From a checkpoint of a small transformer trained on Wikipedia: width 320.
Each number is 128 + 24 x the weight over the matrix's rms, rounded and kept within 0 to 255. Layers, rows and columns count from 0. Numbers have three digits each.

# v: layer 2 attention value, 320x320, rms 0.0415, rows 239-255, columns 64-127
# o: layer 2 attention output (transposed), 320x320, rms 0.0991, rows 239-255, columns 64-127
# q: layer 2 attention query, 320x320, rms 0.0525, rows 256-285, columns 64-127
# k: layer 2 attention key, 320x320, rms 0.0566, rows 256-284, columns 64-127
v239:148126157126143148101161151140122137128120155126135102125146136081139160132102113116093143102101186107127082140108136090178150126149112174121173111129112159127109159092090061158102112152138154
o239:088122191130107179138065170157150084148190132124087148145107162139144117088119131129129094150116118093164184097137116151106147152124160129153091129128091114098164108179173168135164113138106121
v240:138120088085115187116151161169179108116105121130096128113143133171111133108100113164109175094103105187092116117111104147166088205167088146143120105068094116135143160161144152163098120144138193
o240:126159154176131081137083100104145106109150079088169135125128160125174132134176194142095130204125095156070191122122127136134201186072176107104146165177044151142126096096127154159132115079077060
v241:142100079130171154176146108134108131148140153127103116085109168084148117135144052123090075138172161181150122148130133098109105166157139175128189144142128126117121196123081077136143109150117186
o241:109151122130160115096117156143131098130128166174104110161105113173140129144126164183097164166141047076122144126154165156144082102135191124134076114125162084124149088166118204130089137132106065
v242:162169153091120118119121119110118138174131142129108179124148126166097138174148105074124046171092116115100151152123111172155164157119094121152112117105152153085158155125084086074101162153137173
o242:069112122168146103121117121100106144128143123094124087150157112106114159105183134139075117093136109144148119066092132113084108084095091143128124154192130013134105146091102145146181117080086120
v243:114123120143112078144162156106091133171079113060133155159149134177104144190167104108160098129110059163110111165145094145065171163081183142125110121146123116168150102113056145078133091118156117
o243:090030158093162118150148125131120153100157203138131105181155137099096183098162106197172117073155183103076105093144110126127137076145114117113162107128094153092119186101128123163125162155124118
v244:095135109146097131109119120102120131157077129111146120138176118105158123132116154116147142129120140136095155110150124119139131107096081085113140101160088122080109141135156129063143141080106110
o244:104163161124086129119084132158161103128120106071140096139145129102121117168116110097170117067131067146144147158122103119160217110118126117115108151071195170187127130142137111144135143140145138
v245:117112098155130106101141160125131087117119147137158116150100151141095139126127118116093168114152171112110118120130100134159193123133132119140134134118160156141131136142139134165132090175147218
o245:097120134202160167115141113096134115144153100126123109129119102133106162132105143138134155122104110127155113162129114119064086130124135163094126133145120116108119094096123099111128155081095112
v246:127152133156129089122118131179117154082161157121153092107108103038113121119139077105110076113137158172170141154139042117092130114156156101139108186152157093128151131108145082095134191129092127
o246:143171156155101143156110134067129165176131137110160178090104078179206098102118140093178109140142087104075112147163144169132084199099204120165117076143121168105125158132161162170038111099162136
v247:116133201087156176142141060102129115133121111123147119118141127161105144161113116155074128192111078132141148166132164155133132135137147129186126126127091117082127086176204158138164162165122119
o247:116116132176144126110141178114121150132091122166146106098159073077191172130158141067122148069140108106088142115112096099110130112142113088052150088096118097140122119124090124081093115110178136
v248:095098138143142083192132120100131128138122158079145120114101104138102129121199126152113138115094159141146114134094102151098152084107141131121153123114122132168158102107128139116149112109143119
o248:132131134129111141147078162152117134114119149130110139086142134138096152115127098124141145209157157100118153119163159113141129151139130111112126119132136122088118146140104101131109144129143113
v249:153112173111076130104138109120126135117111067110132094113150136139130148146185115110058089104148062126119149156161111131157139166107051105128096128124166169080165162184150109095091139166176104
o249:113105120116176098051081141083148141128133184108110121099060117153118100107138142045188126140122077145107102109072096133116164150195151105125110181153105077155132090089097143142120099131141177
v250:155157154133164098133117117156116097139145163156122160119140119128137148101120122105120180141111128132156129138112136113119132133134128124103142127164106081159094127158104096106096121072150080
o250:127117099094157171174146117144131129135095136106089112127132155114111153137067089133148092175168165096206152101154197111144109174180084140137121141096170136099157127117177136124149126179175154
v251:119077136089105150129126140126111144113149120149145101120100119110110145099115143139115140096147130176152121054140125162167164103162139091183162164125136145150154184147171125115139109124125114
o251:158147158179077064135136139123144198148123173116133112141098089113180114139130155120092156221106100146102163118152159099152131238063088154070093089155153098126161108131143113090079083111148122
v252:155124149106164085143076087141114159101084128126161128105109146081158106132121113158111129086099119069120122085116170113131138152130089148102125110165129150148133131155058115099117137117123154
o252:149088092047072133120163176088134141123177101130093102148154136144079132152105064067193117123114085137150171123117049101176157129114123081167104171095160110146155069134154111137132115151085167
v253:102117161141124075112115147081166152131141119155146127155145119114128148122139172147098172154122132082140151123176100148126139135117100137107146132114120227121137126083185151138134117155097122
o253:169138173124122127153157142163131125124092135122172146147116135139128107140146164106122123119123128167077136132109141126120093118116109134103136134157104093128080124118107098119101134100155169
v254:154101118125139101086157163148153118087124118148113100147114140076127138172120148141146125087110131103125102135140168124165084082190102101109142116091092186149134104088108106125123143159067087
o254:115152147127098140151115084123135120127146103090150149150130156156140087066129099115131110106154136150115151123132096125146118139113159134154145148158134174136103156164188116106140116119109138
v255:135148129121117103130122102161102109116086142115092175141117118131163161156143128132061155153106187094097118172073111155173138088142124089177124093173163130123111150162170107100095158122098162
o255:103131166168122210154127139081130081125149075083118121192184106069111134110093114100158089078161104114152101130115141104082117115222126153085127128114142141096091106098137190134170120156175121
q256:115127131107180078147134107190141143126119110120099150117105164093117089082197115134078178110188111108128128109156133066046076148124127153096075167100145147148135057086128079189163120118132141
k256:164163125146147158117114117167164119159130058112108155123127172160152135064125149124171105096035139135142126147177140094105089188174082212117107160106115030124097085122080164132095181092110137
q257:113116080108085162107118108126126113114078139090138109115115129106142079110116148112110200140086114180152111137070123195168095180170127102131119099106206152154140148047141150168199103171163105
k257:117106138130150204117118129130144106074117186087082120163116182156155127119087152102160090143082129180155149144133147183150066137198108108104111050057139097166079185175152181150099148148151066
q258:149111179121117135153175167123123125091160140122118133125164119155151150103141074118143128155137132146110126059079115053087121079135111125167143152157119077129117180114143184099142130149093105
k258:147107103106116097147114140144128126103109121168133139113203065107101138099136089095109106088162139148127145090066167136065096131157137110177152191119146063104095143050127088135134099076179114
q259:088175152073181129121127120196132146095123125155143110064132090110088129060112141121048139185177120166136107110157157159125083117110123105174151134160145117119072161061083155091131156119105122
k259:085149162098146179148161123160108151110110073100118063098101154118178099066096152123086151184111104159164139047155129160143124159129133037143126104157120100108117120122078179091118153144156175
q260:161161128141149143148104076106137126152130137153142111195101098197193154100086132066154138097148153109110187150171108113121103110147073133159177107150073096123122143133130094089083083131114141
k260:142111174124167103150141151175161138138040098107165196123094029158094108138042132140080175101171167070139147187165193143124122124161068101150173118167155089167095136085112128139152140190130137
q261:147137108157121131127146146123091148120109120119120108123107118125168147118148144169194151128119097128074152095147131150125148168134118103200074056130089154144124139154084121152134125160109063
k261:097105151161153204086130173137139139111120078134133144121159107154167150059150146157174104121076106141119144091136184141099161125195093085144144074123101060125115136165120174097076105114165150
q262:128143137091074053106096134085159136094080135163107119095063144132133110133130135140143142170150189142158132064131093146113116149127127104120126165133119126152167139087162081157148141113117198
k262:112134135057132049126112099160134121116108156149174098141107131117116123173110203108160117176103168131103148064086106116094132119184151098145138125165120154142123091093121084156101126086107153
q263:069159141139158170097082151213150145139150117132105143136108016155087092153130145192104192100117097161159117176072130109107103113147138104092129121168115167124129126164083125120151129108139095
k263:179165106142061133123078135100126157127113185116089137086088124093084156130148128149054133063170076134155097150125103100140088113053150109115101130131127093165132112121154068060149148162108086
q264:193144099147145081143117129132162143089121162139154119106150225128111079091111131090097093131187084126081128092144089055145096137156137133180095183099169109129124171082150154204165139154103116
k264:176121134132164087119178155135093150144056112119168066091121153155137178104090178142105174114093139197095151110146111091109136140200131148163121141179106079129132174083114198142163173083099077
q265:093106116141135125137106126111075140150152091139102130147151128147168171089185138102110135071098121158081114112083156177138155132125061037194114076087091118129149118087097093070153180196164091
k265:103128118149162135113125111147040129139088105124132136188188109122143121099150117085121110104171114123149151118150170169136120116038141120171197104086131115158146125053075058100189162180137101
q266:140157119098108155060081122076139119174185112111152136151086082076110139152150161120131177126141079126136125085147102129132165136117155120171105151111101140091160211072134113141156124169164128
k266:152175175098090082091094194160199148185146117139180093156122139147088157162123157115117171139131113089152142153194114162137153112166128134119133130091165131093135140112129130156132152167126080
q267:132149098166163108100127155103113123082097100095125143155124169075107103168115135139124189134094149069123087165165118159152106131190170118130116149105127118170078141147077113111075121153074117
k267:067094165158147147095129100137106129146134144077083158116151119164101101154074130157167115087064101131099172177088116157154122076164117080105134117119104113197106145087142138156122134171099121
q268:123138186149055131074104156095139135078129127092110155154120154122153156151154173139179170145164140152097127090118124203184101161135098086095150134137069134132125158104129125111110148175123118
k268:154089150118111101131156112156145123069109137136119152157130155131145110138123131155178161131161118156146129091168104166105098093159114079082176104159105094110087127114115111135190114168140128
q269:143159120145068135119148120142036139127134178143136172072151158110170092168112130115099165137130091131105168059113094115117168121124099105078142084047129125098172177146159095147181146148101142
k269:083110095112135170149128122075091142148109168208153096137137116151130099145096139085127177167149113128096182135146141132080174094119078097169170168107169109042175146119135087111156144059164154
q270:133155176117158138158129130148121099141139146138152104184099041127086089073148110138145119098156060124104122145069149091083138170134132129104137121189095174136161145170084091132047087044122094
k270:187117127147105139156116108115100139159109140032135081123088104115094092081145074128138071143120109158093112134173164134068125121154106115123119111234133096188169116169106109132144143126120131
q271:097175173139099181154126188072154145147162110144176159117099196154130099077154155124180153127157097146137078128076159183031147137141102123116157145084109088116164120148094143101100109145094135
k271:195157125081113121105156139101145121086089141189164145123138151091119101078202141077143116148138091146123154154175140137108121077123118161081088081079114119076129131143148081155134078174145130
q272:148122117092144197102115087137117126140120109134080178087123096117100105086175136120099097150184136099103139108125138128087112100162089153161153138149139100053135136173107162176176124118128162
k272:136170109076166141126065123190103146183192116051149133096133158099151113101170081143162078103173108096111107164132103135121135142121116083129092147180107122141120063071118130160134152142114152
q273:105115085108121083132160160066141136136126038065151091114115114109091124156168119100123134158149161084116171142146154115097163085104155155195119198164133156148116148037146184134115131135112166
k273:095150140130098108146141113098134159124152117123175065134123154147093139150121137124104104123115146133125170117096136107164137146098128177132143164096138117133109123103095127083173115100135110
q274:124158049082110098134164091108107095090077134123149112158099132149182158144139094116132147064145200124142142158091141064112043201104140193162151120113122086156088063113128108123166098135179140
k274:132182139118160141123146110128095119115156138108130135147127125115133135136095112132146103150150172104135121099176134124142076190087169159133138153135155127096104126131083185159162156105131159
q275:157153131106171141126159120087140120123156127155143181105169141046153137118094149156179139091133106064109120137111099096171079173206204136184128106114169117107108127124155085058145147189132181
k275:147173105093141184148149089112128142153200161113101192121178131126155119084158137119127152103106132093141107096114129135104158111122143074162110126104171062127121156104162108100136105135176120
q276:077114104133111112126127152159107122123132184145126076099187111041151169152139135196087068129088132132153146157172122146147144115132199161122145169058148148072145160143132148127145124076110097
k276:132164110140139135154152145122102137122174147130099061138096123086107110200113125170181125158114128090081090182141119141106216118138136160123136146123154144135138195167126200122132181078165153
q277:164122167166173034120092088103162110081080169149140108137158132123158161109129085120170152126178137112087092087060148109140090097123150098105100173125086092081135097102140165111142161198177118
k277:190117060127122124100077118158103138099072132094141134095149178162115113157147142134145165097135139137090113114152086126149122080151194136168187147127157101114061144054128101077192114137174146
q278:100090089150110075135120148171179132103160126137151137121077099097116121178077117157149148161119124151166072111156104159110137120161164132099080148171141102111133087066084095147097127108144173
k278:140148090125120114118130130143148123116187114205107122137066148144130170157108100141113126149105110172123130087109101123137099158164132113131098113139142147165149094121186085112142191128110121
q279:102107220108089156116150056089151133113130128119139150077145170103143140158119135124107113152119100032157124176146139182133130130066203115136084126106155095101140116101088154119142158104164114
k279:127126205095124184144126140138144122094114125138120102147103143115094124163168173058145159171146146101143145163151103193129159173050181123086182119086143096122127149118130104174162137130146153
q280:126079090149149119151184203112081143102143149131102153116116181075143110118122128107119131072096113096105173108150197156093114095104164119108157180107131120095115149143071122125155174113162144
k280:134127053149105074147144159074091145088083156159097131157139135076154097125106151074108138069146102092070110137159120162131151100100164086183105132132150106102119145133158168113141160077124124
q281:105152137146141093155123116117179120162088103183122128076109169120117109152141066151111216164093131110123109158112135134167150121146131101078133103152136147118180104157159121136114141155111108
k281:157183133149099139105126075150161107195129079161116080090133130104163142119116142123106159134108108101112107116191173124095125121164143092049124069207100104118089142103173080152112097157062100
q282:178153133128106082164090098126145112091088108147092129121104162083142115097094156163121138148155141117122105119153114116063127063129171165114115134128119106202126140108156089128102112101100120
k282:152120184158091152085060071117168140066116065107149135140091156099131104151112137105132142180145134130144126131124106103078125046174089162050125129064120096145107128131181105128122127146174119
q283:122129136151110131122105143089188128143193109097120172111152076133100145179187145148122130120072191080160133134158116142135171097150125095166123124146094107063165216172172147146133121122170186
k283:144123150121089103116161134158185145206124158118156087102192130081112151113173153150123143113167050056110146120132077144101134082115124118092126141172157118108137162118127073154168118194135167
q284:083096097151180117152178196109102154068068122141136111136228113101139120104160112149165110146148139154082112149103148067107141133091126130147139080209152157105155123192192107142118109104136103
k284:079128085141147143107144078087125114121171118098120117129180170116179133153137099140125107165106067131154086198127144054100139135174164090144112162156153172128149163132128083122145095135162148
q285:146125174131084135155135164125091107095160076099112212154164172141156135170121140054133118133074106105141208159145098107145199132134142121145147093125115126077071077098144102092027083140161169